Weights of a small GPT-style language model, trained from scratch on English Wikipedia.
Size: 10 layers, width 256.
Training: 435M tokens, 6630 steps.
Each number is 128 + 32 x the weight over its row's rms, rounded and kept within 0 to 255. Layers, rows and columns count from 0. The size above them is the row's rms in percent of the matrix's.

# layer 6 MLP up, 704x256, rms 0.245, rows 287-317, columns 96-127
size [ 97  94  94  96 102 116  97  96  99  99 102  94 101 105  98  98 101  95  95 102  92  95 100  95  99  85  97 103  99 102 125]
[[ 93 122 118 132 113 121 131 152 202 146 129 111 100 157 142 115 133  72  75 125 136 123 146 131 111  90 146 102  99  95 144 116]
 [109 113 100 151 102 153  97 103  89 145 153 188 140 115 112 113 168 117 113 148 128 136 127 103 137 139 101  86 154  47 133  91]
 [156 111 122 116 162 107 177  71 101 161  81  72 102 137 116 123  89  41 128 153  98 169 140 152  69  73  95 114 121 147 221  60]
 [123 186 117  95 103 123  72  88 149 182  97  75 115 111 125 110 161 181  86 128 130  69 163 131 108 144 123 113 144  94 125  62]
 [125  50 139 167 113 132  96 149 150 115 120 107  87 135 159  98  97 103 130 139 144 121 117 128 142 140  96 140 180 194 120 123]
 [121  93 136 126 103 111 104 120 145 161 211 126 132 146 116 141 130 149 112 117 104 138 229 137 129 112 109 167 156 154 145 134]
 [117 137 127 104 145  96 149 132 159 198 145 110 140 168 136 145 155 163 172  96 174 102 104  81 120 138 118 126 114 166 156  90]
 [173 108  80  81 107 154 139 100 110 125  74 165 144 105 117  75 132 132  83 169 129 201 140  86 110 138 127 133 119 159 134  84]
 [132 118  77 157 102 162 173 175  91 121  91  79  96 182 104 126 141 151  79 202 123 135 136 105 121 116 106 165 130  86 153 109]
 [120 115 203 116 151  79 186 118 181 150 133 124 130 119  90 150 117 131 168 164 162 123  77 118  95 108  80 108 105 129 126  62]
 [ 92 168 167 109 138 161  71  77 143 110  87 140 150 110  79 128  85 116  92 165 159  33 142 142 148  67  77 153 108 142 172 141]
 [145 176 164 104  97 141 106 102 135 134 151 104 147 109 121 146 140 175 126 139 115 155 137  72 168 162 108 111 158 137 118 144]
 [156 122 156  97 148 101  51 112 125  79 139 126  95 148  79 149  56 105 119  99 106 138 134 180 163 141 104 148 142  83  57 133]
 [165 100 126  93 111  99 145 150 135 143 168 155 149 149 171 131  79 120 154 149 128 174 107 146 133 148 157 130 171 128 112  98]
 [ 61 104 115 140  95 105 178 146 100 209 133 137 144 122 105 148 139 156  83 143 115  75  42 146 133 123  97 140 113 106  73 123]
 [159 124 155 106 109 115 154 178 173 115 124 209 113 133 113 168 101 180 101 163 161 122 161  89 115 118 133  82 114  92 129  99]
 [174 151 148  95  88 140 155 129 106 115  99  97 140 158 153 108 172 144 172 154  96 116  93 141  96 176  76 153 137 171  94 183]
 [123 145  71  97 121 171  66 126 110 162 141 105 114 108 142 181 112 105 155 123 139 124 100 108 136 174 112 138 140 110 128 144]
 [ 61 119 165 112  96 132 160 171 151 138 155 108 152 166 108 131 167 159 117 138 152 144 106  68  85 103 172 213 116 123 147 124]
 [117  94 120 142 141 129 129 147 113 141 173 123 135 130 122  73 145 148  87 125 159 129  84 143  63 162 112 170 155 105 134 119]
 [108 155 143 168 127 205 161 118 133 138 122 116 137  92 143 131  73 147 135  55 113  80 123  65 152 138 139 141 159 132 117 171]
 [158 153 131 127 117  87 152 130 145 142 157 146 138  97 131 109  92  86 165  89 106  76 211 171 158 143 123 150 103 102 129 125]
 [174 108 133 169 166 199 144 125 157 161 131 135  61  89 124 105 156  68  67 173 143 159 107 149  76 117 110 179 149 147 104 105]
 [105 149 166  89 126 167 112 152  84 119 174 121 146 109  97 118 107 147  99 160 120 110  68  70 197 145 144 175 178 102  81 108]
 [ 90 107  82 203 103 129 113 166  97 131  57 116  86 186 129 165  98 131 150 141 117  69 118 100  91 128 152  96 107 149 127 146]
 [ 90 144 161 197  94 145 113 115 131 118 120 141 138  87 107 161 131 140 145 137 164  69 123 115 117 147  89  67 101 221 119 130]
 [151  94 146 127 162 116 140 157 131  81 176 111 123 191 171 157 105 190 121 142 170 157 141 131 126 128 132 154 124  97 109 104]
 [ 80 143 172 160 146  88 156  86 132 106 147  86 143  46 138 116 152 135 172 110 133 123 119 155 172  90 159 101 151 130  95  69]
 [ 61 100 148 135  92 127 149 162 106  87 145 105  94 103  59 105 197 141 168 102 183  94 139 142 176 142 100 178  64  93  86 153]
 [149 116  47 111 137  91 126 112 188  61 142 124 142  79 121 160 122 145 158 156 136 172 190 122 144 132 142  82 121 161 118 114]
 [182 128  92  94 171 162 161 123 114 154 168  55 105 187 155 131 153 142 134 133 149 109 143  96 131 116  77  96 107 155 118 168]]
# layer 6 MLP down (transposed), 704x256, rms 0.231, rows 287-317, columns 96-127
size [100 100  97  98 100  97 101 101  95 101 107  99  99 100  97 102 101  96  95  99  95  99  98  98  97 118  98 103 107 101  93]
[[134 151  91 126 167 123 154 135 104 181  94  57 150 146 116 116  97 113 107 155 118 200  79 105 161 124 143  57 135 138 131 117]
 [122 150 139 148 134 172 125 120  98 169 142 127 171 119  57  95 104 129 111  74 122 160  69 180 107 114 117 159 154  98 125 208]
 [ 99 113 156  99 223 132 182 161 139  81 103 126 132  81 136 107 185 124 129 109 186 163 100 119 134  91 112 136 153 153 113  75]
 [129  76 150 128 220  73 120 160 152 129 149 109  85 134  85 113 114 120  95 118 147 122  71 112 201 136 112  83 148 121 111 103]
 [144 172 146 115 110 113  97 145 137 129 116 126 152 114 103 151 100 102 148  86 104 139 147 107  72 125  95 101 107 140 103  79]
 [157 112 192 141 117 113 143  95 107 124 156  77  33 116 131 156 116 131 119 109 124 146  95 119 100 151 135  69 135 160  98 130]
 [146 128 126 132 150 120 139 126 153 184 143  84 105 122 121 144  42 165 117 101 129 117 146 133 119 103 136 167 128  89 136 128]
 [ 78 113 123  95 129 133 146 151 168  79 118 118  82  95  95 102 151 155 133 182 121 173 155 104 146  89 131 134 114 139 118  71]
 [143 122 109 112  86  86 107 105 161  83 152 135  64  99 132  68 184  85  72  61 114 155 134 148 105  53  94 121 105 121  31 102]
 [ 83 115 149 137 157 141 148 200 158  79 132 143  87 106 149 122  72 124 126 104 139 123 142 164 141 107 135 157 115 141 151 118]
 [ 67 167 139  74  97 126 122 124 147 157 176 134  95  58 151 133 159 141  88 125 143 113 124 141 138 140 114 101 114 126  89 125]
 [129 176 145 132 136 129 119 130 120 125  80 139 140 113 162 110 105 100  91 119 125  51 129 162 121 101  90  99 143 152 107  68]
 [152 142 100 113 113 110 112 104 165 152 154 135 118 110 110 106 116 128  98 170 111  89 162 156 160 100 129 103  83 161 108 152]
 [157 122  95 138  74 168 152 170  54 181 145 123 100 123  78 148 111  84 104 104 100 158 122 147  78 147 131 128 118 105 104 113]
 [173 162 128 140 151 124  86 106 122  84 165 148  97 132 100 143 119 130 107 208 115 190 150  86 163 197 181  83 164 192 173 109]
 [139 117 143 100 140 130  98 139 149 134 101 188 144 150  95 128 158 166 136 137 179 105 168 121 172 142 106 107 125 174 193 124]
 [162 100 139 112 148 132 138 149 115 106 132 142 159 159 111 116  90 162 129 134 112 134 110 130 113 162 174 123 125  95 107 157]
 [130 135  72  40 100 119 188 115 191 133 131 153 107 154 124 162 182 142 142 158 120 114 174  66 142 143 177 165 182 164 124 147]
 [133  49 142 112 111 106 148 127 121  66  88 123 124  85 128  72  92 102 132  78 155 167  66 148  85 139 134 123 121 101  77  96]
 [100 155  65  74  96 146 134 114 166 119 140 133 168 144 101  70 156 148 124 130 133 132 118 182 180 110 185 118  94  75 129 149]
 [187  80 114 125 147 155 137 142  96 129 112 145  81 120 127 111 124  91 102 128 111 113 160  98 129 141 165 126  61 123 134 178]
 [155 164  92 158  88 116  85 169 132 143 139  65 138 156 141  99 154  85 127 156  84  96  62 135 165 136 138  76  69 190 158 115]
 [ 78  89 176 110 156 165 227  86 116 137 138 100 110  48  59 114 162 161  85  97 121 128 178 197 122  81 126 103 140 138 139 146]
 [154 177 129 133  87 126 112 122 157 116 144 152  45 155 142 100 104 201 131 168 116 118 200 112 122 134 150  96 165  83 166 128]
 [110  96 121 109 144 113 110  87 150 160 109  68 107 124 140 138 165 128 131 111 141  96 143 105  96 100 206 141 149 178  95 112]
 [107 117 101  95 110 162 143 121 138 178  97 165  56 148 168 121  73 162 178 116 165 134 130 129 114 141 131 109 127 120 135 124]
 [141 135 125  99 122 213 110 150  77 177 127 106 160 176 122 140 192  95  87 139 162 148 118 136 132  97  94  56 174  91 125 106]
 [114 122 150  84 101 128 117 180 165 143 118 141 134 151 117 142  94 129 125  79 119 135 194 132 144 105 149  71 142 105 161  84]
 [163 101 151  98  85 156 185 127 179 129 140 101 113 150 135 118 126 176 111 125  80 148 213 126 127 147 110 172 136 134 146 143]
 [122  88 124 102 109 157  90 135 101 163  89 133 159 105 107 105 121 167 104 110  94 151 103 118 119 111 127 124 142 152 130 137]
 [146 120  75 127 125 139 124 127 101 128  91  93 108  64 125 132 121  90 123 131 106 143 148  97 147 135 143 151 128 108 117 110]]
# layer 6 MLP gate, 704x256, rms 0.23, rows 288-318, columns 96-127
size [ 96 103  99  99 112 101  96  94 102 103  95  99 105  97  99 103  94  94 103  98  96 101  97  99  93  96 103  97  98 118  95]
[[179 115  90 124  85 140 152 134 140 126 125 176 121 118 184 140 108 123 109 111  91  79 163 137 126 134 124  97 140 133 208 103]
 [ 96 167 106 101 115 131 111 140  98  80 121 157 143  89  76 126 155 147 202  96 143 115 118 116 141 179 114 131 164 107 125 151]
 [119  91 100  85 124 112  90 134 119 126 142  93 159  81 132 131 158 140 129 105 148 170 112  94  96 112 178  97 150 101 129 121]
 [ 84 137  99 173  40  98 130 150  78 110 191 137  93 140  66 113 112 162 188 155 111 107 143 150 141 163 107 144 152 149 172 126]
 [103 107 144 117 153 183 109 185 147 169 149 139 123  88 153 140 140 167 130 139 106 180  48  87 138 136 118  82 108 112 147 171]
 [134 154  84 165 162 159 146 142  69 103  94 131  96  52 122  71  96  72  98 178  78 121 128 149 101 177 141  87 119 137 119 171]
 [200 115  24 110 131 130 141 204 148 116 143 151  92 130  78  41 126 213 147 140 210 163  90 117  97 175  71 167 113 126  78 114]
 [105 124 120 159 138 165 159 170 124  76 109  94 167 112 120 166 134 124 140 124 143 142 164  60 138 129 144  76 128  95 159  98]
 [ 88 159 156 183 178 111 138  94 159 125 132 148 105 189 138 188 104  79  57 121 109 154 106  64 198 121  87 105 154 108 180  66]
 [124 156 179 169 128 109  83 149  83  67 197  98 112 181  66 173  90 105 116 120 106 169 105 129 172 174 199  86 134 150 142 116]
 [117 115  99  76 147  92 106 170  93  79 131 138 139  97 157 110 171 167 159 121 144 178 152 126 156 114 113  80 117  94 112 103]
 [ 80  73 106 134 126 111 121  82  87 145  97 126  71 160 148 163 130 119 151  69 104 153 143  90 146 139  76 167 135 190 144 111]
 [141 128 101  83 120 162  72 117 101 203 150  75 192  52 111 129 172 119  89 104  86 132 177 140 175 202 165  98  72  62  83 122]
 [136 141 136 114 150 142 129 137  89 144  79 129 135  87 181 180 147  90 121 132  85 109 135 125 137 206 116 180 133 116  50 102]
 [180  88 165 181 140 120 100  92 177  89 162  79 146 165  99 177 138  83 209  91 114 155 150  96 188  86 117 140 155 171 118 101]
 [ 89  95 137  88 136  75 133  73 120 133  99  97 130 143 170 150 139 112 143 132 133  73  79 108 122  94 110 118 111 194 151 105]
 [120  76 151 136 108 127  90 108 137 162 152  97 100 110  97 113 119 128 115 164 120 144 100  88 128  58 137 135  69 135 192 145]
 [133 137 177 139 123 127 118 174  93  81  84 179 115 127 143 153 144 130  99  96 128 158  83 117  77 117  91 106 152 144 182 136]
 [131 127 178  91 109 146 142 108 131 110 190  88 140 191 134 104  85 150 122 108 122 205 106 156 105 123 141 174  60  64 175 128]
 [156  69 143 134 108 151 139 131  73 128 157  70 136 134 146 150  91 135 172 147 114 133 119 174 116  85 172 143 195 159  69 146]
 [118 117 198 158  78 140 116 152 137 150 144 123 139 122 117 129 137 162 118 116 186 176  95 152 138 157 150 126 153 191 167 133]
 [124  86 152 149 145  65 129 142 104  75  74 160 127 114 154 156 186 128 227 138 176 139  76 132  65 125 155 141 149 173 140 148]
 [ 89  73 175 139 185  67 211 116 177 174  79 110 180 106 119 158 106 133  64 106  97 144  99 111 142  98  95 105 102  76 150 121]
 [131 162 165 149 120 112  82 146 101 166 153 113 122 180 145 114 150 142 138 107 169  80  93  80 148  88 172 103 146 125  86 128]
 [174 124  92  51 118  98 115 181 130 105 106 204 137 122 141  67 143 111  98 102 139 116  90  76 146 102 116  78 179 162 135 144]
 [116 130 111 103 137 116 169  84 135  98 196 143 169 106 156 106 107 180  72 124  84  95 131 109 113 159 134 124 127  89 140 139]
 [ 86 114 118 131 129 130 119 172 124 172 155 118 143 144 105 141 152  86 174 153 130 118 148  51 130 161 123 168 137 109 124 176]
 [100 140 169 143  98 102 185 180 159 102 165 130 197 116 120  81 154 138 129 115 168 118 100  90 156 180 133  74 107 175 105 111]
 [ 63 150 181  92 128 131 157 164 138 105 189 172 156 158 143 168 152 186 114 143 123 141 131  89 152  84  84 155 112 151 147 108]
 [139  95 109 136 106 178 114 129  77 150 119 127 108  91 128 126 157 112 112 162 152 149 174  95 123 156 146 106 176  81 106 105]
 [138 141 113 135 138 154 116  99 171 113 190 138 115  83 115 139 209 115 111 131 145 126  88 154 131 130 123  98 108 124 162 138]]